Weights of a small transformer language model.
Size: 10 layers, width 640, MLP 2560 tanh GELU, vocabulary 43992, 106M parameters.
Architecture: LayerNorm before each block, learned positions, biases, untied embeddings.
Training: a variant of Adam for these matrices, 619M tokens, 4721 steps.
Each number is 128 + 32 x the weight over its row's rms, rounded and kept within 0 to 255. Layers, rows and columns count from 0. Numbers have three digits each. The size before them is the row's rms in percent of the matrix's.

# layer 2 MLP down (transposed), 2560x640, rms 0.0126, rows 1502-1608, columns 448-511
085:149110106073095149154096151164129112085120109098194096081062137091087154147098078101194183136149093100127106081129115195105132155091141131120174130190124136126120094115149146092125155134165130
119:140089178210150147064094083185149160114121130128094155067139142161131094143133113130159176108170109107059093109192122186083042092068088170122173137137102149149123124153097145166081151150135097
106:126109051125145138137145135153086157115055126089144097113104128088090104106129134099123165186121151138105148115201155093217094133144208060086092129083144137151121070175065152093161160169103127
150:134164180131105092120185131136107156168137134149164142161125124082138051153069169124161170115118167178106127176066140129096113112169083107135122186165124172097100113126172121100138126145093112
116:106162120171101160046123120110157183162087095065159101072133136103112117141137207129118114122158140129082124139094137178176149168142109172140102066110095131131112106121096165103120137131152096
106:126119185129111152145057155104146197098148146139098139083111122147106177113128153166123113123117169136128120174153122115137126142132094161118127149124097096071091140179177107135107096170115122
071:177130153168119077158138091110116121110150126140102093110162135041120113175124093120178131137114170078092143120141118129087197078092080153110088135178164147124112137093110097178128139079176111
115:190153061023066165143169121101159147173142140149132115136181096189154137127146120083077101134091123156078162135122136141118145122121121207063115132210155145137139151105077138129089084167126111
074:183073147162128141152070099107088109097156123091103149147184127088098147116079110137105154106190143097109192098158061164091122122125109147111166182147152123147149130117186122154105112093078164
087:076137119132152073074127090133181162103148135166097137157133140141149137144122111139209137151109074152140143081141088120054182103115093119121087183113159152085129110109092131145158155133142130
091:126078115141121144163090150134114122124115098109072110094104101160148182188131113073141115092083092134152110113157105099090091141141138122129162178175066058135101135189200145119144134108103139
100:106101174122106111100151175099204131147125124112132162143119144129094076147187108140061054121165173126056141117167188105118116146059096058132121166117146157124140144171113144074122124126144107
107:133109170151100128055108149142165147137160168186130109154167154103133123161134132138121117115075112217113121124144096166091135145100130041103164147103153167143120117159179137113121139136102141
141:154109189155088091144079100157136093126159133071118115091123130113156189051109132092063111129139095128171143118088128117104053120172111112154126070093092089088131139177149150087144125112163107
139:124085152120119149146092118101146122086170163087076160138140114119077171137151118149113135130154098093127168119125081142128097160103136126110173152118114087155141153136180099084122144103085176
092:139140090234138130039096141113133077086090101157209128101078151206094137110169199123163100145078123096073091198115136147145173093156156154170117150123134175097140108058143152090121091088100157
092:127141134108052108117145124160133148120128090165134142116116150135121180130115053138099100128149133133120143137054092146112190133100126136153134156133127165111112124224076101123137085120149080
101:136105118081149175121120039088095174133112117111168155161053058131088112126112138077155177116112206097118102144114103123142171092136157134132120144169138086090091133078158087143166103091115112
123:120132107225140099212074082149107102123113136142118095078110133118125102172111138181189091121051091130096130145082107138097110115143161107109133157150111118106115156074160155121207139111135115
110:141084109086081067183156111153182152158140102151126142110150095080170053137123125141163068154116157130112162156179135170160096112132136079118088168136128158123127111149110073109136152141158165
122:109153119116095100160177087084221083128121131173125136131154131126150092175134170109190193088120126120157129172173108088059078100088142097147097117113092106116144147179162084113054077125113117
097:120164127139113156131105078161169106115130101151072125134077144161050142153145119138123129159191165053091088122088117146146150118124123102026134151095114116086151084096137134125113149081143145
099:133132151183172119123143105132138130181050085110136066125081107127146175203103061151125169104121138125083125129136156084071145186147149158068133161138172183085135056075129140137141141106130142
103:139121090122127133144080092142147110176118138163077109138134101139157101145080087145155055075133163036080107171170110098178089076129189131162102158102145142110106115152132177215100086101097136
063:144098171143168110167099138132142102137138141128078163134152080129091147064155149100097126117102130107115124163100088077132132153094167166203171114128113128168096171141204046120117086091123176
082:112153114122121169131081110215111067123106090121145149129131112116154161207087133112141089142176181115127151151102133162132086146145133123108108112129133159133125146126181114148117138146199098
097:111078145148163104065130143176106236127140108096164123147146077164112067152117115109130139123100183119138118168073136161138123165172085156108150160138071078137095111198154108101139132085137116
109:092176184117196109112103125122137095107162162112061100118147152120128144132095141116134132102071029157109107154115128166146189158086134133122115142154131144145131157097175126102075139093115105
107:143135154125163093166113124162124122131091096108119099155074108134170135169134096155154143104084197171140128157123133165152123133167108197130134145192202081156144103148121189118196115092129149
067:114111188137147136113086108127112114101137190117102149141138112114143155102134140127086113124152131120135150103110082134127120124118125158149177165144149159168189134116173083071109099098071172
063:164088144121135133149085113104080066098128155104105128126138143082177176133139068136103143135159116098096142116122109152101125159080109171086163187191164183154161118123203107106069118097112146
121:107097133077184147117137102134188146157122106133142132132135104120102190090144024126114089167122129184159089116105158104151123121112118072130147142121159065076110188137229167146165112117147110
111:091132110139104117125142095163111151102155124159113128160150125118170120214151222104187131122118099129143075149065105102167161208130146153095154073076122105072119174104136082101147100156138162
084:123127168149139172186109089118083159165174115115140147113086132193165106148137135149122076148111166116067099103148129122147084155147122174097133148152123062121106102110177159099096131145109117
095:109100156104112112062139127117171121166163122170173144090125157117087160188136203122160176147080080122099133138133121095190040149204079102091132164126103132103110125116090176215133087122143174
092:127140159116158103138149163099168146092095153085209108155126062136169165168130216149153193116102124100081147150157115098117083101160106177161107152123175151135119093141159110135140081114109122
106:119114089196166126153124145161157137116150103133131114107129159156099130086136194146078207094112155146064142150098092077124094112112151123106134148150165151142136117096140151165117133131153115
102:130138144161119129071069144116081139149085117096073092085128100081109178045094146153084132088086081143111150119153127132190115100139120114143122064152126161160138154128113122101088148139170108
066:130144197156125128184071064122126151083140134135096147091185104107102134081120151097112129120158121122111156147134074108094153125151104117124155155085086106114124110104194112123082096113071079
112:105100142044130102179122132164187197136159106114174126113094090087080126120113051105034180174124099168115147118168165124120086118103094085109096205139160121110117115190173166144063142076106127
092:141163131152095113157124106143152159155153103153124130128129128161107104154114136174162100164106157140080103195066116083100102114165099155119128070184098145117110110156110143184059112122133156
089:175082172143057146136045148107082092101154142078061127096131136041047172094151140129095120106209113086155151129110063084064138132151095157180176170121134158145128106137184104119091119108096135
076:156102132157138121100195109154137113154074149161101160116091134149134145098141068176113105109040160135104097169132073187126134129103116095115114176145142137105100112138155187127117092093148147
116:101127097183066097104110119130135186106127099109191080114127139126066092110155129106089146145077185138133131173124067115181134178112118158106142140132143125119103116083136094154141061127161163
099:159164062219133151167094073112100090128138113146118127122150131085139096088135109151145143215092115073105120150168130124153157122107132080114117106118167168096126052118090132146124158071087133
095:123095189109117194133064096111106110103144138079070173107175112105048165114146138108142124117182071093144171121115076121127103128149102092121166119138148100135131110132197094102108150108046149
103:116124098118093053123183089126110071116121137127107127114111118059205106195149135163124123202102112100148106102067106124147151158163149151088119148116134109121125122141144209155188158117113114
128:108161191117117109146137152186092149168111142178114108149058035093189096170089128164178140130149133127146143111139149102179107157134195179155127136132121135135100077159087129127151116091137114
123:156130228098136087115101147118125081100093124112150153177148123125115097133161055150138000150106107119187135186160138139114163058153121115104150082118132097085135103082158137118140156155141087
083:062111115159154125055099151115059167108126134141084125109035050128170088188168123168161135144121131137086092172148153103103140170130115177155119098170130126102115182086112191112083081137111149
097:084133082125115107122191111133100097136165117137132132215095155163110097193163054148116103162061117114112151158102098140094127115150117150130162171130074165147127072158155148077122115103120104
071:138124123143098133090123157097113075113118145144124112152087121101091198117094165116049096111176180131100142113118099158138065191139088186127129097136059169138094194159120085095092085092122126
100:115125131197084137140069133102105114109145144159117136094124155168095079158121127158159099065069058117152180151138131182092086115108164142113107123152131175209109133183135085121161149130092102
119:112109105188103098134167145180094137112134124104096196137091097103180106172188098162114194136091116114152113162062102124061140103182088171160125112098143139137124145106131127106062106136115106
110:115125119124137166084118145109119087120178106130145136155129153089156141141171119124145185155102124108148162086115172134116168187128112180081147165187202114168129147092110143116131155167114141
073:145077158111147140138078122092096170086190172108133129078171119118093151123134143104102115125113117111122170126094066123130134110150094132124167101143122100139108118166123168082101121052090147
100:137083108185057071058146126161119135097136140180142079136157120132119119149150131091196123069100102133163133172090161166107082120090106115144165150113186156129113162137191168142062128115104160
087:103146125131087131090146136088123136072132100094155151131129109129123156062147124122122118146075043093091152101178150109105141102127117130099136179150138161169103113074194084136086116139151135
079:112142160158115176112093144169109194031023141119092105154114106138068149131135092156087131117163157126044131117111112143104157138119132111126137129120094072128130142082120091163119130058130123
142:106141151161124120152196138136130121161121111143161148170110113111077083117112160116139197128140165194140118126037117089110153130138108155082128163209116171110118091124124099139146109133112116
102:123093139115199070129138125157216094098153166204194118132119142189149101141138133166142174176111181149092148071059146151064092180117178176127102132170126143118139113060076114110114142077142130
128:110132214088112138180110177080175122150158164108103110098135118141126135083162194124086130148054063119060146153145163120180158067137092031123125092108101092108127140097179085090080144141097130
108:117155098150149114177154164169133099146161145158206060120174172243137073173111108138162179123100130170121135198080090151113192163190145197103128090090084141136122005150158150112140079063106118
083:159079203135108148127153148099139119118182168102063183095124114113118175055183147147093170115124085106126144125141084078097108187067142132131167099137150104164132150120163121117101183078125160
110:149106137081152169081140081098191133151162150126144128100147142143185130113112151121153151107141146122161157110171159120190063187139133204137150109067092121135112089138088141112094107159126106
101:130091130100074087140100106142181095125111124085083113151158147131129107140124081133187079093078195137130136156116133166107134098164138066040137121151160147109135041170100141132147121093122124
090:111086107145132157097167168122087113143148139083124142157113125113138160147127086159107140120169123159156135098136134176103149116133098117102151194155127105163209127082165094091101141135110161
088:121149137214162170117127093170114169165140160108102163113070113193125149168080068168126132118108122074141109126148086113132077120137087175100125148125104145090107135100198148114106097059154133
101:104146091125108170139152113164161139142111110087113160169170141135112110189113175132146097081123138125154158129137101179163109010086139070115137126082157131049132100066146138110164128133136118
079:129149173094172089125164130085111081117155128141098155061161107122177093166182120132119108185141135124144152104154155147119169083149083086102161123187080117122101106086127129166045140054110123
113:085118121092177163137146133123103124119132095113103109149142149146088090156066150118117188122150102156129164093184104156061108112153085162106115135105161114118152232122124175147135141128142100
116:090118094144153185103105129143165220139120165183139112166166165142087101152061164138159134069115171137071128132100112194109131084149115110101129177109116174154133126093148202108156148099094120
112:101199179152110122160020115162101109136132139179091098117117124109132182185139152174164089106090127139109130099147128105114092104089157065133151166155133147109111099131103127172174109054170129
104:127097153169155136185135106110142167134205133172115112121137104115126065123122039121167174060075205162144116136104104140136130155080166122159171144109163135123109128167152156143198143104113115
102:077094122194167151147173150148123180143112108132158132143114103160133152074146080081079164179107123173100139124148142117094187134110118131076167101102146171127124124135110082146138139135178120
066:187105121161150156145100150129111180164100092131129146161131127072124201140102094160141151135140145151123095096088086107046176143095135111117136152166184151073107050138151095112082135055107135
099:124108135159115087062170125158026110085112137107095082135163109113101100158114100122143119132144178181109164134114108159123118140111057184129126167086134127152123096160080153157114112144099114
106:092118154094081122135131103083133127109107119122119118158123156107114112133145100097081161156136107164110152104112090133093081158188097079082110141145154113074111104143102130118146140068107126
108:111116154158140089038097154038117160172150135122183118110113133179101098102099147125116178139120167117012131131074100122095161158037131158147167129115131135125104123139111153145128142129103097
085:148079148122170107110032134151138147110112113084136102111095160102173124077159131111089108153101171133160130121168175151140148139080121136152135158135117153137127112212107079114148109107143094
081:139126166145171107127055150141098159087130082081107121075136116123109100103121078128141127121107115069096142065072116098058122116100139132166107130154125129119128107135164102123144145043162122
107:162154136154081104061116125113124162091105140092166117159154067156130084074132109128129083163103206126176148189123146183144175096147132175120156154085192158138146108059072137119083102141150125
106:098141089160139124170105163137075140148094117159148118167125148139123097189149081161143169150132171105071107098036136149155183123105145112058111134198140174115124142092073138141098130110147111
114:145153089153116165099110108161085097125130127133128099155117135119100170093143100131065141157155212152154134100164104127093098055120131208150180101133175111151128114137121147158088087117135139
110:088146121052137130181114171121096158127048123168163155107157086183132176148136159154102068130142106081134120090120160100123155109125125065101121184140109167125129116092118148162135113126144146
091:071121137124104144098130179131174091133175115151122132172098149133084091109103063106174083116092085071125151047143145103107083124085136098119118160085138148166136105134120161105151128135111112
100:120122120168142100160054155171183158136119133143105139108174158152113152128201103134072108129089116079095109116053113066145112101140149158142150158152079161136105146153128118141124101122160117
092:122110159183094064069145157101101108166151109141085121132092136141142053133173105163150171177156134094059093138181134167114136155115111137105133093129187144130102063136128103143203156132189172
109:136121165116098106110188133139147189112119154110150126153152127159137103124131123089152138180149175165140126166082106161202169187136125120163164147086111091090138137097128077138140093137110162
120:161126093139145173107169134091083116081094140101163170162127120138156146094137125164176117182186123057178125160137156145145168072134121193066097100047145124101137059082095132124155120086186164
077:114133122151107082175107203140171121151123161102161182068098150155135163131101074134167121108180168133142142093123100156130122115089118115117149154125078151169148117110168130134119107101094141
108:119155184183163153052079087161107068139194083071109124095098135095120191157140075138198098132094182086107135141026094136183180120188107086143139135132094144140113148119071146155140123112166154
119:164089114104144127172070056162132091065092146092159150083154144114075045199159127044131147117149149058115159136135136137097133145155138109105109158109140158129158139107099153136196156093072144
112:117070102110145161105094119111181125119131120146155157121138153186144095155151082153136175122096147098120134107251148118148092176075130128133114167116128160182144115161149107169091181154139115
113:142145079157127112113084126139089121100098145137122098086131162111145054202150165158153188153110164127138121174082176168085087085102168091086107162046069111131131088113048175153198107155144141
111:129129134141146095185070167165201147119099093125108143140165133127100153096125185137085106125167087127150109112162110106181162126057132092105145119074062128101126127072118094143142137101110091
113:098128136193139101100042092119114135168125120056185099120110111125122126109123152136151192139114158097090088137137084127127095134093108094122091143149151114097109151151132162143096115108091133
112:115088072146141146165165092165089103132139136134081153123092111138094085143113115148148160141133118101173110101080147129119144109148160128125117149078154091121143138146110116123125104087083122
084:133092172132166122100131145111111128093118123135049138125138146082164116125172080118105155132088122097090119109117095095111168131102097237155184172224156098148100157165143131105118145071115124
112:143109106153133148118146122182055164132137122067153149134165130109121158117142073117096121143132180072090129144089125172127107039211078153110156154155150078082134075105143151153101138115125170
067:176074152142161118152108117105088077142125162105094155122153152111131180128113105117104122135148146123090118093094076096068140136085118205127156166206167154140153087105201104124088149091114149
104:090104134116124119163151107130065138160096139165128131115131137139131128122127121118193075097129078152112163185071098074100138142099092103122130151100140158141121173081023159141156101193138111
113:061126166185169085100173175167087140094072108099121108128093129084090117194146105126099089150173134096171139205131131163195142149044083064126111099106142104166133162086076126127144161151127095
080:132172125181110186161153109117132113142096129117149151150156124129101099135096097148204189119119061108107116167169115056126112124100117122086134122147128139132119170175187150156075105066142104
078:091109138183121101114098109137132146111147123057080079107138120199154126161173144151129157117100117064058097145152083158116114144161111129118122166235173171121132075077138127100154138092171103
076:196116136120153133099173100112128113203118128118153131109100109082166130166095163128110118148076159150117130105116089083123116111172106162126128124176169126136095155159140190109159089104130131
104:143132121100076104153143122159139133132205104101134106129148141164127152128118095160122181118093124058110111128160116133138119133091154129137150110094139042159139081168244110064089120141111145
# layer 2 MLP up, 2560x640, rms 0.0239, rows 1503-1609, columns 448-511
107:154150105069101087174154162119128094130145139107159124193120142096107162095120150078117082111084151150155177148062115075169185128162157101111094100159123131095165129110161135098187076069113176
102:141155182128102121145085160076155093138172133129146152112152124127103139163120094166130129066158100091103109134068125195066131143103052173178123098162102115136142183078156116171092083070155110
138:107084093124158161151096107139137115110143129087095075144131132160102214118172099132117124142139083101152120102199107099141135126098182151142114095086137079170155133131106123171096107128162127
096:185090137087162098187102118175105076098187142146110166164112101167157139108144078179141140115104121128169148109163109102070127081158141091096148171147173162139137116120151090153128114138083151
097:129169079086114136083167097186100074150180082053155126186157110143153126154102094110142134135157113104158111067085116194157151153159159095130125109151147171184144191080065141092115184141163141
089:171188106081058132122110125099120155119117117110117136110151131172152153096147196110093124145108090147126089117126123107139148127101152097153096131073116099116133117185126091154171087119101139
118:135137118136048177164100092157145098095108108154202075171126104110123166157129127089111080133179148086068088142122136150105194121174147141117071075164140103102091109087126117123105086105114149
087:126227150084112092090164119109197141086132172120132131098094151107169120111100191107121092122116091095113059140098145110164166171072149121133081091133077076113146125138099088144144096067090064
090:152125108121082170183144125096084110180119122105176119123153135105138143095122141139080105101166175102077090174123177116192074121171119131132174077130073119154093121145138121145089085101074120
094:111139122107150111104139114146170156181160146131114149166157149104109095129134164185160161172167163120087123164098151131173168118084099156122091101098183174148146159100088095153112157080161142
096:172182093147152162121120059180081139099119113145116059103156079132159140105053129093198179141111070132172134145107081167120167110202127174119137115108111065116140107094117044185098146114107114
099:129142086108149122185161116110110117102111096064125088135077060154120158102115101099136141149182152070132105123120168079191111104180148185154094084174127104140145152117081155135122116095148111
114:140125069107154166096158099074126160119081121198163112148132138163104081192143097130163110112104169133077107139156138141181176141082133168114162181165155141181119113086090135145096117087123160
122:108169086086117166112158111107136088095148114116145118136146125099129156104123170091105102132135143103139121150157159135141174109120129105135089073099095080113109180169081091143182130063126118
092:126120158058142119195126167136140142160183144091097126167152133058104135134120102117125165152184125162150168069136108108152112132089127112107153097186150091200105164191106123182147165101155111
098:135103114105183109124091126085081096130139179082145109088148129153145079109103162127164144179120112105160148138154164117178065123133126119153095102153125089137139142047158127127125164119149161
103:110174130187113090121134180140130089170158143122074090065148187127168104143119135173092075156111084138103191097137163137118105146089106157162108143109092134178144101197114164076094185116154172
112:155096105060099167061171129134110145123141093115085117172145124162163141123114117136120207154208164079141118116170128108190116139113072133112098109128162134158140144182096089165085111100103100
096:093174168155144196107122098147089102141108134095161178183092123184104174126124148145107158094145118128116100115102142099085143168161096168075180108137109096125139152116124172161131118104087092
102:153117160136156166075096141185055185150150115075088152135089138124101168084128114194079081167132105142102127080091135129204156174164132172098171110162170167140110106086093179159176179094126134
103:143078151139144106083088174089135140154175177137141124159134148104130148108157146087169107099060187198133188084103153125112111091128116087089099123108158083180091164099086159104064074164110144
097:151128068119075127113109165168129155086184160156114116108127108071157101071113187093143103161178122099100127116102132151117127076146102090171130074107096126205129207176127098154123086104166100
113:170167181119128143094134173122112170156155154131100156121185120172141121083145154155141147206097107182169189098090167097086179113151070120123127089149089091129160143141123088075144155072101186
085:163123112118123142097125129086174088127165138111147120098166177115163079122094116076160122162104086140129144141122154140154155148086080087135090098153132179075133081184074153078097174152108125
088:160091146147131091099178115023152176134133180122142099099089119156065094061171123100092161133086069139095092139159134078102146103132087133155145100116112079132095095122068167122139118086063134
096:152183075114106127165128116049150071136114136128083112080088146102120159126114128151105143106131087155082130085169108090167156111068109111186133080123155177137153163079081124152090113082102154
098:189101082132059177134130143125151171125093055136181137133117084153115074132155119147142104179206209098123158096155166125140108107184160102170146107097114123083105091165083115170158118137151162
102:119127103131123157102122126100141111142194165140174133107183159077101112121149181108103135168165056094073104096129112147116152110082123100145110101071069191078105124116115090131074127170140088
092:161129089093094094116151173120093130120109103106160101130167178169099123149123106125105172120141086133119070108093127140131100143078126119064132142154085073064083081116122173163142136094170121
087:117174080154159074082169102149159183134095143135132139117172168168114124124100190080168075098132159172117108099167103095126140110132155096157086091100145072104111134138081072150129145119090077
100:164151131156077100134143127106086100080144160121103129117097156113147083150144204092117134078138131084098173133150103145095114116125124186179093109127082178176169117123069087099097140112106113
101:185113142147131149114108179106126093163101125099112132088090152127078165054127059137083098133137184138100136130174162175079098070144099096134114153153146152178102095149121165168097172134128079
096:101159063128113093078164121155164119089083075132143069157143119115135182137140090108098138172133123168141105092120220163109109179077104098123061114103135193126071108125082163110139178068151152
092:139182110174115145183144126130117130144102153069083171149079065120170080059063076110102092133172166159153146131146113148080179109070170147109126076135124124154159165140165085082150171132140074
100:149109087150094135078110136147098084149144087157044156113140134138154122091093100105089101099148136142130084082103133124108166149091184100112179090149085069148159135133095109126107169157098136
099:171159165049085147105109124078121117156089131091151123125159143086130132159146076156174056123145106075154159121168167179134183151091059164131128118087079103089148171171090115093142108116098120
099:106110126088185132162162093127171109148149141151184176130170159179124095186174129115155096098170161102149072133117097138099137168106140166147130175115148094113111126137173118136151093154091168
088:117131126155121147137139092103152146128143086088093155125177197171084152129165124166168161187116128168117145107129123100172093149114119096096079065088102157126135158174078186121129090129122089
101:163124103189151148074155085059070073140090161104081142164173144117161137137162173179180101112105133101145106151114079121143166135152165173174157057111086111162148146073109098098170090144125142
091:103101126154113148097162148114068103115090169083164116141141099106181113129150158105118128137167078125097176076170130138155174124117147107128145153086139099158094133127125153093131172173142136
091:165203119099167144119150084106102104133166062112166156123133159153125085114122115085187164130144090126085070161110138087182125111136133154101076057143122147103089161175095124131143142067107155
091:092147146096095118092079115118097153083176133104147086193145099120080132170113127153177090098169080111137144103173093083154127119133146133083133081151127125139087149135134099135099150129164092
101:148129135082196161155142085127105102153111134147075141112128145109172203147121100160171102116190081117125110078145165125091095079133116099183124101134115112160163143167117138108097201106083082
101:098091185074121114089132160157160170153119159099107101101096098143136135158106149124109113071181153181121171094103142128126098129166113173140124129133084060170150189126143132099141109117150108
094:106211120153124097110132114134158152124189118144151125089180175107107085078090197105155139137110120154081134122126163160123177178102125116081054099084080119152115159160075121156176094055158094
102:143146151105162185135138141137133182170144122141153121121105170171099168055088135116131132071170159143066160180170111113089143082129104077124137100143134147119132082136062066104077089110139144
115:115106106119178148101115087129152100114134134088141159157202206123125147077164131068101126160102102124100099111091127169112157133164112069115104092086136134109174133095152160103127122153109139
111:114115060166122149154147139135109171153160100151119123093113137118074178126085181095117212117167168131062135081114112104173098179133123145169089158162155167194105118171091129134114099094148178
101:186178144046115143117174187109163101142109071102105119106079149115186095135120132084093096082120120119120145195090127133168149089173125132080123134116127137112155166153073106132152167080187081
100:165120153122128131138064171096165151136096123126091106074154074110176149082112167166149145082199166142162094103156164104137149160111132156131093094097172084126143132136127142170140144127102156
091:130170126118152128152165085126170172089177121098111136097164152130140062111138098127172166138088061092116125168132162079135173077130174088118137155173161090116177089118139178152180160147131145
099:135151135104149123080154149133145113153160097083081080134152090069176143131153126095090142158200201125129084090114162084145163126170104117137173126107141112077139124106135117120119092113167172
111:121159155058143164112091122092166126143089164145125064125170162157086172069084154150141095137173117156092133102181149157213113133096135098142151145131098107087158168144131133127182126096138184
115:116140100118105103128088119119181050125160088091185071127141127153095170103111099170152160126199139097110079075179146177168175123113120134145078076130147119095112123120057160092154154092125114
098:195184101142134113099131126107127105127143064131115088137117116117146081074111112160137162123095120165125077163118133126087133144097090119149104108065134160105038168120111150133143118042126144
098:117192138080198185190079091125137113129131116072094183118106162142124124116110119156067153151155148099097151087181076087126175135171142146116072107148077089122169120124094093120164083161146083
103:130123139098140113185144072136117077151167168192149060109097154073165148157162145128165114095184210129145106140110115125135140143177130148119117062115119105117088135141094136078120109099145154
092:142137091087095101171149115122165095136207153073163107113170172176168102090167170081157143120170088075138152113162175188184150144105074149077109105111178142125145091157137156135125127151126117
120:159083108073106151107058108126124143140102138120089094087110118120170152163154094151097083109134119087108157150207145139129106134140175106155107087081144100157153181131141162110100143110157130
099:137152106150077181133116116125071159168109097054091128102154083087133165128115111134151079097142078119127113149214106138174173068165087086121145094072104129152143158225163152166154115103136109
103:140109061168139119089156066158088153091123093125178131152153119141104133166077097141189093100197171151172096114120106151099117165126164208127136161144175148145123119175083153164172095107141128
103:153091140139133136103073067065151153092075102090060147147082089049141169110131125130078058132147136085150147089163136110150086082111129068184136154147158088125117202100084128133131200137167167
105:120188101145093131128141126155162066110183079150102065157097168139129153132089152129104109141098137112115129133167144180118133096076132125136107129061128135145138086172091110076142091126156124
100:098118128155090090187096119179112137084096107117106130134119140076116140152121113166111088121115134152088107150097075120071162051098116072103116166198172156105133178150162162109163169157112125
098:098181118160182169139159088106094154123160088133190115090104113156114170103125161148092162158195087115126108099151085130138136165086083165184132124118086117136114183096168121127106162131106154
099:139165114137141178096107135171088133182138052165172160107143122127172089131079156090161161121113180173124085090180171110087174122162117104088113109185174138065066100114113170156165118096101143
109:116095100084153136109110160083132113095099125183110136133179188076101103103142173093106104141175107205085094104101215141110184101144124104149167107130168134166118112131057118170151136187098150
095:136107142119099078110069146090114131139130144140153109121097147142144175080159091100100141134153116133097134129114173096127158180175053184171111131147113127182121169171123099147114132157136132
090:114133088166079130117121118129143151157089146117163167175095128139088172109058147097155088077128114124101089167099114128162120193132183177171108117064160128117169173135126113108214144154110157
100:182149143139095080134094124135141129113136157125149192126131151097143180086175105132126092098101128081141083142093161113180141130109155071138115121167106135131086076122144076138124136105083143
100:171130127131117080147149072081084070103135082051102111081137069152193130090175096131107141130156094101156172139141134075155110154121090124196121076141139113105115156159120106135135106156156121
102:150060077076160142119217165127151167090123129059152119169148139137153059095088092107102176166146107140107139142100101182146160160155123173162085074065130128171159148118151130136097175161088128
103:131176112080140118093117119174122103128076156077166123121112137071074192140066185178092122176197082108088159077111176119119122058192052131111117121123105090150124128068122070131065122105164135
097:170156148076089101089087115119126070112132154158120123107150174086131111140133170172174103079160154075153144120102096131150083123152119142178084144133121092157150122102134186113098128142108142
081:160179123114079103082156135127116093066139158114097081121130095171089077135144209092160142127167113145123146124168142129146103146139104148154122103130068113161140177112117173185167122130190062
101:160152139101152169172093143082190137160137102141133156078148167120141161109151136131104131099106092087143133097131134128143134124144188077106128099168128102122158153101154083089107153144142140
105:156131092128190167148133147123101158156157159128123155110113101178131125133120169183180075126114150116092124100175177172118175123114164177139168110160085096173103158129124152187097120159171086
102:130161085100148165191177093188150125082129132136081134090139104115160155174160121162120098141116079128168143147168143146159097078209131103149083127135114129116119151128141103110103118140165172
095:144168147114088149134182124126153120182154145170158174171174137137120153183095103140151137148128119098083090107071119138140137111196136150157148087103145132137147149080142151099102130085106171
097:171108085118066114131173092090176123083169177141115090133134101106132137116143180148149076089179157127157110148147140121165136115112132096096113103084141148141157155100107093151148140099078170
096:104112146097172146182157120109123086108167097175125119087112146072108177180135140116148158095157064137082106077149111106103129154110105105125073118152091099142119106192149101126121156089135150
099:201110098120127120113146098130166099111209142090136098075174076151083152077149184078087076109154110172123198159170108084075107142154120158135134138114154056184162140177161150152136115089145156
100:093096144094165090118157139091160141121119144112116175116134152151133079163147132114180109130105054117115160165107150164178156192154140073131098153131079160085109132119141116087148167174125101
103:168104163174151108087125073145159082181194159062084086155084138076115090122110090088169165120141151154161130168172101165135103144102128161125103068121142098132126130173136099133099145098072077
092:186131163150158114166127098142091148131092110085112153086135138115146148161151184170104175106167185144155111178120128143180170091191152173107125100141127148082110142127148144153151165103176120
098:153120126098101172107167097105104118161159119095162099153126121146197094119024134169172111097170140170100171119157090176153125134112118128092126070091127083125165120131144172143127170070078105
101:104142100097191179184072173149159136164140148116117135170115151111103205122128166127105114074151147143162186100081120146148155095110105123112131178099077096083118179130127175113074091135109082
100:142127096145174142122072105113104080184141106150130174090104112094121143125101118168123128074113083107136115089167140074082112081106146157116119111147157128182145114155132153137134171145168087
112:114124158118092099177095180153173111143178100156135141144135184128124127144149140138114130095128097188090118096156079139099098161105176054116137118136111093134161197165154120121113176106057099
091:146129104123105116140117080173108111155097121128143136093151150076142114123087159057095098151069154123154122188131166107089148164125092159158113132164146181083056131125085144130141162157153121
098:146101079093087120184164169088129167158063198204157132160146161162166103083130169133075126133154080165163165110193159115071083149093154183116126121083162108128147101116172114089110145098098112
101:082170135160139129104156149120132171184190127172123134166119119141173197069112121186121123154107093165105108139101067112121129085109092158101142095146104078099119106141134114117049081129175092
103:127200137149150115149148156171112170127107138080096131116080074071140192123154148104104091110175132181143117170045104098127121091136135115132104089134112130081119124099100164081172058076099166
097:128108184135133158124153171122151131148143097109169160166127098146108196054120105082143089138145101128126141093157071077182187160172049156186118095185174143130106141157185113098076171078107129
096:120136134088092169085170069094101103123141163122168173106097107143092108146126070169152151098136155124123169115089170171138100135156120126110098131173193132131155119178126135117128114159135180
107:133101094096108163151200155150128130144127168191099154156138110148169118148157131144090103095131111167103158140092194154122159111163159189149167130125082144151140093125130074137126138148164110
105:125176177093138101098114184100182112152099143141141085145144139091142163078175137154114110101143125140087130134144112154119142125106094125147168107175099156105101090115135173114152170129120121
097:204189132102068144112138151147162092168190121139142107135061155115179138128128201126167070171146112175100095158077131141120138124181111092147073101090138140125127118122093075099135085085180133
102:138145139085112113116091127049155075114127147172128135115120159122133097126115186168143119089131079171143109120163155100120135184074167102149087111116104201178136149133137083105165102113135083
086:135216124075082115112084183168114161162142123178106081126111108106175116135089161125154154148117069109120090194140089105163143139104127085139093146079109153086115104182125130149106072119133069
097:179166152129146125099091170112198139124156113076173141143114094137111131138104119116085149170103184110159091080166157164155123132135153148127125117153101084091124077167183125120088168098152155
097:205132101084106181096097072072185122147167141152179133107170131178168154057131157173121158130096152155100130088133110084056117125198157170137142142120124144096116135165160124136101083124124170
096:091073146110147089124087152147164140182157129118132105084083146141143157132158157136084078137152194147091131104094188203138178113137151116194158135087098129108121133081080106123152114119138176
093:150147144095133132135103158111127117175118126196146162154144109072130117117087133143147087144148119169143177120095160124141154119077163124111137088085099109138088167163131161158084134129130179
106:098150120072070121105205105135063077145109101148180098138138124126090146095141145168169158178153069156151117112124137098133178180140158154072127161160124177121156208151079102134076172117173097
093:101113134161170155127100105127117141142065163168126096096100141086100121137150164103139078165149122171132136117110114105125138154168105124125126136163113213084130185110052154219162129164176137
116:127172117146091167131147097155120052124163104090144190123164225092076146066125080086100145099151086141115135104174127164153172136152079052077144118112109121108187144093090125137157132129098103